Weights of a small GPT-style language model, trained from scratch on English Wikipedia.
Size: width 256, 2 heads of 128 (1 for keys and values), MLP 1024 squared ReLU, 10.5M parameters.
Training: a variant of Adam for these matrices, 5466 steps.
Each number is 200 + 40 x the weight over its row's rms, rounded and kept within 0 to 999. Layers, rows and columns count from 0. The size before them is the row's rms in percent of the matrix's.

# up: layer 5 MLP up, 1024x256, rms 0.0262, rows 214-266, columns 0-63
# down: layer 5 MLP down (transposed), 1024x256, rms 0.0204, rows 214-265, columns 0-63
up214,095,193,214,159,237,100,146,210,179,225,169,225,285,173,219,188,222,290,243,169,167,173,205,235,215,164,259,185,248,192,228,174,259,223,192,151,166,264,243,273,245,251,158,261,212,208,185,156,212,212,238,220,159,213,250,228,209,178,221,149,218,182,273,186,219
down214,093,155,160,166,234,304,243,199,203,215,192,201,180,251,169,263,233,121,144,164,224,280,194,244,146,166,170,137,196,187,153,167,173,219,218,248,195,173,153,182,198,115,221,203,194,197,235,244,164,152,261,190,267,195,204,145,182,245,134,259,239,170,223,197,226
up215,097,270,190,213,164,261,150,232,272,211,141,205,192,188,186,243,119,266,244,191,184,215,207,250,183,218,193,273,256,173,234,152,178,209,191,175,218,212,227,215,227,143,223,179,227,249,208,223,251,203,176,191,218,189,222,106,171,218,222,181,243,185,189,196,133
down215,107,215,183,212,173,118,142,247,191,200,158,195,171,226,285,247,208,259,129,120,201,154,154,144,175,133,163,185,189,177,243,224,188,221,255,81,198,208,205,145,212,141,222,226,207,192,223,94,171,199,244,198,165,183,211,119,221,254,217,217,255,243,196,157,206
up216,086,248,218,206,201,169,179,281,255,196,192,185,213,133,176,179,120,163,241,212,168,180,243,171,185,252,198,203,156,170,183,194,260,192,187,186,260,207,217,220,308,206,240,210,162,211,229,224,216,258,108,156,259,153,200,171,178,153,196,245,204,165,161,232,220
down216,089,156,175,190,200,232,243,171,169,262,252,244,172,187,170,244,184,123,207,208,222,253,155,158,201,191,138,209,226,211,247,244,163,232,155,283,181,165,215,221,157,214,170,180,242,196,282,170,242,179,236,171,209,159,216,248,174,257,123,134,174,206,215,214,87
up217,096,225,237,118,148,192,184,247,199,210,209,214,229,239,236,222,174,241,308,179,158,198,216,246,200,181,159,221,140,222,251,224,215,148,194,194,188,231,71,280,236,205,179,218,147,184,173,255,170,120,144,153,218,222,215,219,192,199,211,186,228,213,209,175,234
down217,094,220,225,251,176,245,218,240,230,193,164,80,97,191,221,172,173,225,177,256,209,257,266,200,234,193,245,183,268,229,181,173,138,269,121,218,203,196,250,128,230,236,167,217,168,193,125,158,188,155,202,285,276,196,156,184,210,190,213,216,210,234,245,257,190
up218,102,200,187,187,213,210,162,203,158,268,149,193,190,172,183,256,157,181,224,139,215,189,184,252,171,207,138,238,277,154,177,171,170,185,246,231,199,197,192,253,225,240,200,244,132,255,207,210,190,81,142,229,290,200,208,155,151,243,240,123,219,256,223,219,202
down218,099,218,222,230,190,199,268,239,156,214,216,129,163,215,150,218,255,205,119,231,246,215,185,181,181,197,230,253,173,182,151,114,286,190,172,251,109,120,168,137,274,203,228,167,161,113,189,224,220,200,234,203,171,213,137,218,204,142,215,240,144,190,197,216,247
up219,096,163,177,243,216,175,169,204,283,206,225,220,169,192,114,230,215,218,239,229,309,210,201,242,267,174,224,191,232,211,144,213,208,215,133,235,208,197,119,159,239,194,177,211,187,196,105,219,181,236,165,217,183,143,313,141,189,228,249,199,203,172,148,240,232
down219,088,230,204,224,169,234,199,187,199,187,283,232,227,206,219,235,166,195,200,255,167,221,220,256,218,211,108,296,231,225,153,205,244,265,200,181,180,146,277,214,169,255,168,219,231,221,207,224,163,202,150,159,180,205,166,206,153,188,186,170,266,231,215,258,240
up220,103,192,159,170,110,136,213,206,244,172,197,225,210,277,172,193,256,184,165,203,237,196,229,165,202,194,138,209,192,150,202,130,182,199,168,212,174,269,240,180,133,200,173,149,155,168,193,231,223,250,216,127,231,175,234,186,221,180,203,244,198,277,261,259,238
down220,102,238,169,131,187,261,198,246,192,149,270,246,221,197,242,158,209,152,210,246,217,176,186,242,206,205,262,128,161,173,189,328,146,223,240,223,132,206,159,170,198,178,174,193,265,153,121,201,201,221,255,220,245,247,201,221,176,254,166,247,241,256,192,180,198
up221,099,187,252,209,231,199,262,182,158,230,170,204,180,221,217,225,234,208,210,180,268,231,190,142,249,209,176,174,218,179,207,253,216,230,176,158,186,192,167,303,178,213,141,211,290,245,291,221,246,133,199,163,210,179,246,283,212,173,170,129,192,196,216,174,217
down221,100,208,265,227,166,225,182,142,203,210,213,221,191,180,165,208,246,131,254,242,174,245,201,283,224,203,210,222,205,210,247,198,166,185,219,197,204,232,153,176,191,113,170,257,138,226,188,211,198,224,186,100,165,147,182,207,165,219,213,253,211,157,178,219,215
up222,098,259,226,229,181,175,253,173,204,187,174,144,214,160,197,214,108,235,177,182,193,133,152,206,223,200,204,239,171,240,249,148,264,271,174,159,198,200,176,306,239,219,202,260,195,154,236,231,254,257,198,178,205,194,194,116,250,255,143,183,177,163,205,163,182
down222,096,136,215,164,124,208,180,275,239,158,120,211,240,198,201,205,271,272,153,239,227,228,228,171,162,240,202,196,167,154,178,216,183,223,153,214,192,131,236,157,186,226,161,207,180,158,155,187,143,171,209,217,197,204,269,227,156,136,149,187,220,225,173,194,145
up223,094,202,253,258,126,202,232,162,224,98,153,184,216,187,125,182,221,182,227,233,183,145,230,253,191,214,111,220,227,238,155,189,180,259,149,213,233,230,177,212,192,163,271,172,214,206,228,234,196,126,123,271,230,215,216,252,163,120,220,163,242,282,213,173,144
down223,100,238,275,178,196,178,207,284,284,222,160,236,153,239,110,196,149,191,198,189,228,207,232,250,157,250,231,164,176,208,228,197,257,137,227,184,205,145,156,221,221,263,213,177,245,227,112,226,237,123,182,238,94,241,146,198,173,173,213,292,178,176,177,245,227
up224,107,144,198,225,230,197,190,198,134,258,268,207,224,179,133,241,226,152,212,171,228,192,229,122,157,240,228,174,203,148,196,256,115,195,216,226,244,167,229,253,265,210,199,209,218,209,226,267,234,192,182,230,235,206,155,181,206,221,175,122,206,155,328,126,196
down224,101,256,186,208,244,141,220,299,199,213,245,272,250,153,206,182,177,187,194,210,151,195,200,197,201,161,154,253,240,205,149,242,136,142,204,169,221,289,262,148,180,151,170,181,288,123,217,165,200,231,220,243,186,240,190,189,227,243,154,208,140,158,277,291,186
up225,101,222,235,191,130,183,151,237,243,157,261,202,256,199,200,210,252,143,170,223,199,140,248,172,128,194,222,150,159,217,264,169,161,206,249,190,232,278,166,202,244,149,197,190,303,201,241,188,151,105,189,199,202,166,273,163,206,266,222,196,230,201,243,279,139
down225,098,168,223,251,206,212,138,115,189,215,245,201,220,199,226,243,138,219,209,170,224,251,216,151,287,244,276,175,257,177,195,219,245,142,202,144,206,186,190,241,148,219,229,185,234,144,170,208,258,195,212,185,245,107,224,238,314,138,188,257,200,244,212,195,290
up226,111,278,197,236,214,242,219,189,263,217,216,212,170,229,154,162,245,283,190,177,129,149,226,178,172,233,181,208,175,290,189,208,166,201,226,189,168,241,153,178,254,175,227,150,199,216,213,204,208,219,250,251,225,228,209,140,239,166,168,139,179,296,194,238,153
down226,114,142,175,194,187,176,157,206,144,272,196,165,137,202,306,236,162,235,161,220,211,179,223,281,194,239,247,240,231,136,170,170,193,161,231,195,232,226,246,287,162,201,213,204,221,170,203,148,210,220,226,208,199,201,191,257,168,146,220,246,234,124,268,217,224
up227,107,168,129,238,191,189,225,227,279,229,245,213,189,216,194,232,208,173,277,160,243,231,204,190,140,225,271,168,237,174,226,225,168,193,210,215,222,161,172,237,233,213,229,230,188,213,211,211,213,227,285,244,173,111,230,211,249,210,168,148,161,191,253,320,169
down227,102,194,228,252,156,175,212,176,144,139,164,142,226,189,225,235,199,258,189,230,152,126,166,213,207,149,190,175,216,280,235,230,224,148,162,232,191,201,174,237,143,238,144,180,120,187,176,140,183,138,190,257,200,183,188,223,171,163,267,210,180,222,205,252,207
up228,098,211,201,173,219,173,175,155,246,216,186,164,223,249,200,230,168,201,214,228,273,133,125,229,203,235,209,180,254,192,197,186,203,154,240,209,176,193,166,238,234,253,228,210,202,230,273,246,218,165,262,241,211,182,186,182,165,228,225,197,211,212,118,194,212
down228,097,220,199,272,214,227,257,217,249,273,185,166,197,165,166,209,214,250,180,215,231,236,160,206,121,198,195,171,164,214,212,296,184,103,185,191,204,121,253,161,173,266,205,196,227,235,260,170,139,168,248,192,209,201,217,219,227,244,220,230,220,255,231,225,136
up229,107,271,224,270,221,127,263,185,209,171,180,239,145,196,184,231,159,265,236,201,223,212,194,197,221,215,197,170,189,223,136,169,132,213,201,220,217,218,198,193,246,227,235,215,235,203,226,245,240,193,228,181,173,236,196,247,222,254,157,180,239,256,206,145,182
down229,110,181,183,160,224,214,210,228,201,190,131,190,166,247,215,153,136,274,217,145,260,171,196,183,177,131,175,244,189,203,183,185,184,166,222,142,179,223,145,222,218,213,115,153,251,183,133,176,205,253,96,213,122,238,186,194,112,224,206,255,199,191,223,124,226
up230,109,208,162,238,128,101,208,196,222,194,140,207,226,145,192,203,153,221,174,166,147,273,143,237,216,197,188,265,254,224,269,57,165,197,192,235,212,251,205,221,257,216,147,204,169,198,279,201,154,166,166,217,213,147,235,181,155,207,184,219,276,180,166,231,153
down230,103,209,170,205,274,194,171,219,208,238,252,200,158,240,238,250,231,225,233,216,232,141,135,231,144,243,189,191,108,240,155,210,205,149,123,170,198,173,121,202,198,148,201,223,255,162,178,153,270,230,250,162,188,227,175,245,218,200,202,181,195,246,221,178,220
up231,096,285,147,170,239,192,176,259,187,193,193,190,135,210,231,224,170,186,182,181,208,132,174,156,188,174,201,294,221,169,191,186,213,160,209,230,175,203,213,237,185,254,194,165,301,202,200,198,237,276,253,216,206,236,239,199,240,140,189,253,163,208,166,194,178
down231,097,160,210,189,131,272,262,233,124,210,168,257,207,105,182,172,215,192,243,232,183,244,227,252,162,290,237,213,204,222,150,229,226,168,162,240,243,175,192,186,255,194,188,212,166,168,221,211,195,182,124,177,207,164,186,207,210,179,232,161,263,166,158,213,188
up232,107,235,155,152,166,208,228,202,264,189,133,281,212,261,153,214,191,96,231,224,175,185,183,186,186,275,223,239,141,163,192,216,224,164,195,187,179,179,261,215,179,131,202,245,159,190,213,176,229,204,202,262,190,234,183,179,246,208,161,216,171,169,223,237,226
down232,113,189,218,251,211,220,182,212,203,227,207,196,161,144,184,252,264,252,218,200,189,237,198,171,171,208,186,201,262,208,241,225,175,156,294,193,161,223,201,147,210,211,165,176,198,169,207,156,224,264,130,214,191,202,185,239,185,179,237,229,278,269,120,229,237
up233,080,172,230,147,211,220,118,173,201,185,163,148,209,195,115,183,215,224,281,194,234,215,235,201,181,232,227,219,264,148,199,186,210,189,238,155,215,204,195,191,214,196,280,182,122,181,230,264,220,256,256,271,164,176,181,214,270,193,156,215,176,221,247,192,251
down233,084,216,232,214,217,202,286,183,220,177,243,237,201,233,238,256,267,260,191,199,250,214,230,203,234,110,155,194,103,225,156,320,178,152,162,241,185,163,196,225,212,198,186,187,240,255,256,178,174,165,162,133,224,262,214,154,192,172,212,190,175,150,155,188,205
up234,098,163,177,204,180,191,211,190,213,162,161,219,214,225,205,279,223,223,189,238,212,204,197,251,214,231,150,208,160,193,216,261,243,158,199,192,221,282,218,200,224,196,200,182,144,237,242,215,185,171,174,210,96,158,156,233,254,228,109,142,218,233,240,189,163
down234,095,276,274,230,213,197,133,155,201,243,170,225,189,190,211,211,200,151,203,141,161,196,203,172,174,168,303,201,199,228,189,171,193,255,219,201,217,186,210,184,200,173,186,264,257,201,183,207,218,274,216,210,183,174,157,189,165,218,184,205,258,178,149,197,188
up235,082,238,164,239,156,228,216,260,149,220,164,219,245,173,190,257,208,230,197,202,274,269,294,191,130,169,221,145,179,176,169,195,244,248,256,202,174,165,185,199,276,172,173,257,174,183,132,151,167,125,228,170,142,224,208,221,171,223,166,176,192,205,134,290,182
down235,079,196,241,228,282,218,256,167,218,209,183,186,245,175,243,184,157,161,214,200,138,210,246,197,204,225,230,244,205,222,184,152,230,154,189,181,186,203,224,181,237,220,162,167,203,206,180,298,259,206,179,222,199,171,177,201,183,151,231,222,240,171,253,136,246
up236,088,234,228,186,247,180,215,187,180,196,227,242,238,148,204,177,150,138,247,137,211,264,194,208,171,216,176,160,230,201,197,224,153,190,192,175,221,229,185,195,271,189,273,243,206,201,250,147,195,192,165,171,144,165,222,248,231,214,179,142,245,170,174,184,173
down236,079,109,143,174,127,201,180,223,179,192,137,185,237,183,207,218,170,240,183,235,179,178,180,170,234,223,226,282,226,225,206,201,220,187,210,200,141,191,235,220,239,225,160,237,210,143,109,202,268,179,267,204,218,266,135,224,197,198,181,195,137,154,239,127,143
up237,105,208,226,249,179,237,178,171,177,241,205,166,212,178,174,226,194,243,169,166,209,222,190,171,231,202,212,199,266,207,270,176,213,227,156,181,174,246,182,261,206,272,221,171,180,199,280,184,269,223,254,287,240,236,264,83,169,158,134,196,131,195,225,270,159
down237,105,206,271,147,240,204,241,160,135,215,251,202,226,157,224,196,236,163,109,181,180,176,226,235,202,184,201,227,131,222,275,257,169,172,240,166,243,300,216,212,180,170,174,226,206,256,186,233,199,218,227,181,144,182,248,204,184,265,168,290,270,272,78,162,234
up238,099,244,182,202,208,243,160,163,242,235,228,226,189,184,249,194,215,157,189,268,208,170,159,221,224,287,193,233,175,227,198,260,144,179,219,202,231,142,175,206,224,144,202,174,278,235,189,175,200,219,197,179,191,160,167,297,196,277,236,225,200,240,209,209,208
down238,096,203,200,199,230,209,221,292,141,228,60,132,246,164,181,196,182,200,193,245,255,185,225,187,241,181,250,189,239,113,175,165,178,167,256,176,166,202,188,183,203,215,215,200,162,220,196,228,196,268,208,129,189,141,233,189,170,89,175,116,195,146,209,229,168
up239,112,243,247,171,159,228,283,170,183,187,191,223,135,123,271,209,173,214,210,153,228,242,220,291,207,218,182,175,258,142,219,148,230,176,185,196,206,135,194,156,184,243,146,180,157,221,190,180,251,214,263,244,139,241,210,217,243,199,219,183,131,168,224,238,216
down239,112,176,205,177,241,174,178,212,115,174,191,107,172,203,217,165,152,188,208,179,259,191,161,197,170,174,168,212,245,163,202,159,171,206,207,127,164,192,193,218,110,175,168,170,251,148,173,221,201,217,255,234,169,209,210,312,277,194,205,204,198,246,192,188,177
up240,105,211,196,209,247,199,236,219,183,169,154,152,160,222,211,199,236,164,247,212,209,161,217,111,172,171,221,256,169,218,257,178,206,181,217,170,193,223,237,201,210,189,246,226,224,232,192,217,225,212,222,291,171,209,215,156,149,224,212,182,229,254,248,201,206
down240,098,188,174,229,189,161,170,189,228,213,220,257,131,163,244,259,176,207,177,136,200,166,150,163,216,167,198,194,245,210,158,175,240,220,255,272,183,183,134,218,196,238,169,220,184,183,157,175,141,179,223,152,194,183,182,222,240,202,174,205,206,185,186,258,197
up241,095,202,142,142,198,175,220,198,267,189,193,209,141,260,147,133,195,234,182,178,294,245,208,103,210,216,226,231,166,210,243,198,165,202,204,246,199,200,270,290,191,208,277,177,207,213,244,232,244,182,226,217,145,156,192,245,248,240,180,190,200,185,235,198,224
down241,100,241,191,262,189,232,172,185,233,165,226,155,239,168,179,211,166,170,193,203,179,162,185,252,189,204,145,152,226,242,138,266,218,198,236,232,188,186,205,208,242,221,143,176,207,215,229,234,150,156,140,216,194,145,176,193,199,271,195,134,144,178,233,259,143
up242,108,233,162,158,211,200,187,191,172,210,237,171,178,218,194,145,119,224,139,185,186,98,118,281,244,235,165,200,203,209,174,163,145,221,166,237,191,259,172,216,203,219,204,222,205,214,226,176,228,154,179,246,185,169,213,102,126,207,186,239,191,254,254,253,160
down242,104,191,167,197,153,193,201,208,267,176,293,239,261,255,175,206,196,166,169,269,261,253,194,188,170,138,226,254,183,206,206,232,202,207,238,151,225,170,184,191,222,189,167,185,226,143,174,194,200,191,248,150,198,282,160,233,199,184,245,173,182,147,252,201,240
up243,096,288,207,249,151,199,176,151,211,182,210,194,183,195,202,184,126,129,265,130,228,284,247,156,213,231,216,144,235,109,182,157,178,219,200,227,233,166,189,242,249,251,176,208,166,194,246,182,193,127,167,160,243,223,217,245,210,188,179,124,203,185,150,277,94
down243,089,197,230,158,131,158,225,221,156,165,235,239,190,275,190,188,221,207,194,249,151,161,193,255,177,205,168,214,168,246,204,168,167,232,159,177,69,126,242,138,244,171,184,199,218,223,244,272,131,270,208,145,109,192,225,196,184,175,173,192,208,244,260,203,281
up244,100,288,156,266,147,199,270,208,201,223,178,299,297,163,186,206,189,245,264,168,235,245,172,173,181,248,233,180,246,182,255,227,160,215,151,171,192,209,149,222,177,137,348,162,207,272,192,219,271,191,181,234,257,218,229,233,165,198,197,123,234,200,203,188,223
down244,102,204,268,212,251,196,182,244,160,230,200,180,217,227,211,205,248,132,159,249,189,194,221,138,235,167,141,178,170,216,273,163,193,170,215,219,304,182,167,290,243,188,186,180,237,220,331,200,174,89,129,183,119,146,251,200,155,186,95,250,201,195,202,246,223
up245,100,142,187,172,179,185,239,231,224,218,153,207,210,270,170,199,242,157,199,167,192,247,206,260,242,267,255,216,161,179,211,245,90,206,219,180,254,218,261,213,208,209,204,218,218,234,241,237,280,237,174,238,181,229,201,274,275,206,206,176,189,199,211,238,211
down245,102,255,209,144,189,238,139,208,199,180,230,148,186,215,207,226,246,229,119,237,258,239,144,225,132,190,295,209,249,212,144,191,252,185,152,178,227,275,135,172,166,217,217,108,177,158,248,191,183,200,225,178,174,150,216,137,176,227,270,99,204,193,222,231,222
up246,101,194,76,196,227,189,171,276,232,187,247,147,186,263,212,252,249,186,202,155,169,272,221,227,187,168,178,209,208,226,247,170,245,216,205,180,246,148,205,159,166,162,234,206,188,198,181,230,240,110,167,214,175,205,177,223,260,257,185,185,218,208,243,215,215
down246,097,282,245,238,137,166,220,145,147,227,226,191,168,170,180,187,241,226,162,182,229,164,217,231,175,261,188,187,186,220,179,155,148,189,185,180,124,219,242,119,203,214,237,182,167,252,253,177,196,248,184,166,174,204,221,145,121,198,198,164,239,174,179,196,163
up247,099,241,196,179,210,195,132,266,177,169,218,138,221,211,193,156,139,190,180,161,153,260,232,211,206,184,205,192,237,183,196,174,181,192,140,212,195,167,262,239,187,201,155,241,164,138,257,214,220,236,215,190,228,170,296,194,221,178,248,205,217,268,199,267,210
down247,097,201,237,175,141,165,207,140,152,244,173,220,214,250,169,293,274,180,267,233,172,185,230,168,250,289,219,226,193,165,166,184,134,159,248,255,198,234,170,146,217,200,257,187,230,223,177,149,210,146,134,247,205,168,213,179,214,269,164,208,263,110,167,196,195
up248,101,178,221,211,191,243,144,243,151,230,214,202,132,229,138,203,167,189,200,200,239,159,241,150,190,187,160,240,157,145,231,220,171,185,177,208,224,203,213,204,226,246,171,252,221,244,247,190,212,267,166,220,194,195,249,288,174,110,199,177,224,197,219,233,237
down248,103,251,164,142,185,210,257,130,197,193,179,142,208,240,272,237,196,180,182,161,160,179,181,201,240,203,241,130,248,202,228,215,127,257,182,303,164,221,143,149,179,214,226,210,255,131,228,220,205,199,220,128,188,152,192,173,196,242,259,154,178,226,233,177,174
up249,101,166,225,242,213,219,230,279,239,130,251,193,180,185,214,212,197,212,216,277,200,263,181,229,184,188,172,228,124,198,248,198,226,192,138,177,233,227,179,165,224,137,240,245,215,268,208,199,193,207,215,232,150,160,217,229,185,169,226,211,156,179,170,166,197
down249,094,240,269,185,162,175,188,213,193,264,220,245,123,205,191,176,184,220,185,201,222,211,219,195,235,291,197,206,265,179,206,173,208,162,263,239,150,234,251,200,260,268,118,183,163,200,213,181,191,224,176,253,195,217,199,167,244,202,159,172,242,234,166,244,208
up250,088,214,246,237,248,232,174,164,164,184,203,193,155,217,204,161,269,129,189,174,222,245,159,195,175,237,200,255,256,270,196,147,222,192,212,165,189,183,163,224,198,215,250,94,225,198,228,134,225,212,120,186,234,204,180,249,240,195,190,242,155,205,158,181,134
down250,090,181,161,178,169,242,203,206,232,229,214,182,264,191,233,178,246,203,147,191,199,264,247,192,240,203,273,142,168,185,205,220,151,230,159,220,162,237,212,218,157,205,222,162,173,190,189,273,288,224,194,159,232,187,199,185,181,221,250,123,237,147,222,178,214
up251,099,149,262,287,218,219,188,144,246,192,194,182,154,211,191,163,235,224,213,261,271,215,91,228,282,164,114,202,250,194,252,208,222,210,195,248,239,177,196,205,199,102,202,157,208,165,251,181,217,175,181,252,229,206,198,167,249,243,151,239,197,195,196,257,218
down251,099,210,230,166,136,200,223,242,172,194,242,161,213,226,255,199,141,187,155,193,188,197,254,246,128,236,275,238,135,157,222,171,175,169,278,167,148,183,155,182,214,147,237,207,201,168,235,214,268,201,199,113,150,195,201,250,199,170,233,257,221,200,166,179,209
up252,087,225,163,190,233,161,253,229,197,128,190,195,192,195,159,209,272,231,139,247,228,274,183,181,182,206,149,206,139,253,214,179,249,227,154,179,242,182,151,200,270,86,241,219,253,153,192,281,266,220,251,176,185,217,252,193,142,238,136,233,176,218,173,121,248
down252,094,216,227,229,264,285,176,233,272,243,222,212,193,261,187,148,212,158,170,155,225,214,278,230,204,195,233,204,107,199,212,264,178,221,219,163,174,212,253,177,205,318,157,200,185,185,162,132,181,191,208,247,138,286,235,188,204,203,241,244,151,131,212,159,141
up253,105,221,211,210,177,211,202,155,230,229,216,167,268,187,263,197,301,158,238,165,294,215,200,183,191,117,219,213,180,189,184,177,200,243,130,179,265,249,240,170,203,199,242,203,136,263,215,304,261,178,199,212,234,161,177,164,175,198,183,213,207,198,204,244,176
down253,104,203,145,214,121,185,260,232,190,153,211,190,239,225,180,216,172,228,215,215,188,212,195,238,278,214,131,161,144,194,256,290,192,144,221,188,218,151,210,208,213,150,155,170,169,139,226,167,107,213,186,216,211,183,201,120,167,193,209,236,271,125,154,199,207
up254,106,172,226,117,165,183,224,224,236,163,236,215,236,231,192,172,204,143,147,183,178,177,103,250,213,173,166,277,206,194,187,198,225,190,217,147,238,190,168,160,213,174,175,231,209,244,188,219,174,152,143,207,156,206,168,157,275,230,178,211,279,224,189,220,253
down254,100,226,260,230,232,197,258,200,192,212,153,204,278,200,172,224,201,227,289,175,173,284,262,183,197,284,263,170,204,178,155,248,179,190,218,237,167,206,208,325,304,230,232,248,212,184,211,241,229,154,199,197,206,164,212,191,194,164,183,251,151,127,231,215,287
up255,101,241,237,234,163,239,208,178,199,144,182,223,173,178,186,228,239,188,206,135,250,214,164,195,295,162,267,196,161,250,167,161,210,266,117,211,229,208,162,241,219,112,198,186,246,208,238,227,222,205,227,230,253,191,161,173,193,186,163,213,197,281,192,232,187
down255,102,214,275,183,223,205,189,242,200,262,177,176,199,146,191,224,149,185,155,252,135,224,169,179,134,240,128,210,145,164,241,271,205,237,212,91,160,142,207,249,170,186,215,190,173,187,196,187,183,241,211,95,238,143,171,244,166,148,281,235,194,159,184,251,226
up256,109,164,229,183,252,179,218,227,177,203,193,197,228,158,264,181,175,179,298,211,239,171,195,227,213,225,168,271,190,232,183,193,160,202,202,254,240,193,237,225,219,182,259,204,229,227,286,235,251,120,182,214,175,221,179,144,185,246,138,190,175,229,214,246,108
down256,122,184,279,198,210,179,207,236,206,236,138,250,189,114,239,195,168,138,153,239,203,254,250,172,218,171,227,252,219,226,250,222,232,208,182,216,202,148,160,233,258,273,91,161,234,258,174,251,158,181,170,167,226,124,276,164,206,222,174,167,181,219,176,248,203
up257,101,229,196,200,223,176,141,231,227,230,223,203,189,228,231,237,221,225,162,226,181,193,233,214,171,187,136,230,216,166,298,215,208,187,241,227,190,148,167,239,238,236,148,205,142,182,120,186,225,201,217,174,192,195,218,216,209,228,166,197,216,232,262,102,239
down257,095,251,172,163,126,246,201,254,201,156,176,226,159,220,161,183,178,228,231,153,121,224,189,161,176,164,242,194,210,263,157,239,123,192,145,220,231,238,226,212,249,147,232,216,291,187,256,184,126,235,162,198,214,244,200,195,231,121,287,248,199,107,193,254,165
up258,089,245,184,192,263,246,241,185,160,177,179,201,216,166,211,117,262,142,164,135,213,269,157,187,173,184,198,180,204,186,207,204,157,211,175,195,314,226,182,309,256,189,193,165,153,183,184,105,209,174,227,206,187,170,205,220,208,220,179,243,267,185,175,146,228
down258,087,189,152,144,76,237,171,263,248,183,157,215,217,244,178,252,190,246,211,185,164,159,217,264,255,191,240,227,183,227,156,227,286,238,162,184,152,168,200,155,141,223,224,183,246,152,187,275,315,260,244,217,218,203,163,188,210,227,210,122,140,189,164,153,135
up259,091,240,180,184,217,157,237,230,181,238,188,231,219,198,212,174,227,241,211,194,152,241,237,196,231,173,149,202,230,154,205,214,238,142,212,172,247,274,217,201,265,144,313,171,217,214,205,191,168,208,166,219,175,176,206,196,252,232,191,172,273,221,229,183,153
down259,091,281,223,293,218,240,165,172,211,158,221,203,175,167,252,249,117,235,192,117,263,209,157,159,259,174,208,225,261,154,227,237,209,235,166,229,188,170,168,215,205,217,140,270,236,198,216,243,200,225,212,236,240,281,152,220,211,169,155,159,188,262,187,281,266
up260,112,163,138,178,174,164,273,183,199,142,144,247,218,190,197,249,213,206,196,210,195,254,221,150,252,221,156,220,249,238,174,171,210,249,215,174,198,178,214,158,188,218,224,201,185,189,208,176,176,187,179,224,229,187,301,163,222,204,156,221,205,206,256,214,214
down260,115,208,199,229,207,233,255,218,189,250,214,121,204,203,256,251,227,249,185,206,205,125,180,197,121,228,167,198,171,146,179,96,209,213,206,146,205,174,216,173,128,276,169,192,173,226,178,236,266,187,190,162,222,176,228,111,277,164,297,234,183,181,201,258,180
up261,105,183,248,234,187,153,215,175,239,154,213,164,159,241,194,167,281,307,200,175,200,148,234,147,169,166,237,232,194,143,155,187,231,281,156,170,249,215,192,223,178,92,182,184,245,183,190,273,220,201,261,167,228,192,242,167,178,228,194,193,173,201,169,265,204
down261,105,175,212,222,196,155,219,203,216,243,215,269,253,164,139,148,210,150,101,208,187,250,148,243,203,203,202,253,201,221,126,241,317,194,281,165,160,171,224,171,238,169,189,238,249,210,184,92,197,225,198,143,184,209,286,197,219,208,216,152,151,180,240,213,142
up262,087,153,192,163,214,205,185,214,223,205,177,199,149,182,234,275,174,291,176,211,164,128,229,122,228,235,256,197,182,249,222,175,163,241,235,157,211,217,238,172,265,212,228,184,313,123,171,191,187,228,140,188,243,227,269,194,186,206,247,165,228,233,235,109,242
down262,081,252,222,259,255,213,199,188,155,188,177,205,291,178,179,201,270,112,219,177,237,218,161,184,163,191,132,167,235,181,146,155,213,217,188,221,228,196,170,183,173,207,192,238,182,232,244,241,218,200,181,249,149,189,108,156,159,208,184,259,164,208,203,220,219
up263,101,177,172,162,137,249,281,227,167,181,233,156,235,199,144,201,169,199,163,217,200,195,216,207,249,149,101,208,144,156,202,173,248,133,268,174,216,171,200,215,185,145,274,231,226,187,189,234,149,190,193,187,209,171,184,168,169,223,223,215,198,251,183,195,91
down263,102,215,173,242,224,169,225,188,169,251,265,147,148,197,256,237,153,117,255,246,180,234,180,268,141,224,253,214,173,259,245,232,158,180,189,195,175,201,131,213,129,164,128,136,170,178,239,159,214,240,258,170,149,153,189,220,161,197,247,201,162,215,212,227,226
up264,101,205,94,214,85,216,187,254,223,152,181,238,194,202,202,307,197,204,237,187,171,225,194,205,232,161,189,184,252,150,244,184,190,227,217,218,192,293,264,306,198,171,173,189,173,221,236,221,260,239,202,248,168,254,262,194,248,226,153,189,164,157,298,183,168
down264,100,244,198,163,250,231,176,184,243,196,153,142,184,151,197,126,147,182,230,177,148,153,109,165,155,225,192,186,190,171,143,137,236,198,211,101,174,231,205,251,221,221,214,264,199,177,123,167,236,210,170,193,182,94,177,148,211,186,228,88,218,233,171,128,270
up265,099,239,246,195,242,191,224,163,138,242,215,232,177,198,142,213,188,269,237,159,189,193,158,273,186,142,172,186,128,250,165,183,207,205,212,120,159,230,198,186,178,174,218,243,159,185,222,203,236,285,109,226,202,139,182,262,180,239,245,225,189,233,218,137,219
down265,101,194,88,246,198,209,221,183,254,126,246,154,161,234,244,157,261,169,158,222,239,227,165,144,214,233,210,276,214,189,232,172,171,240,196,317,152,191,253,239,205,181,157,131,182,269,128,195,193,163,224,224,185,156,231,190,239,240,150,164,228,205,215,150,223
up266,111,173,213,146,124,138,176,202,203,155,252,168,154,189,209,254,194,159,192,189,148,176,138,165,236,221,141,238,152,215,193,167,230,220,233,199,208,356,220,192,214,239,305,132,175,188,260,180,244,155,175,188,150,223,179,144,165,217,237,181,185,234,200,191,150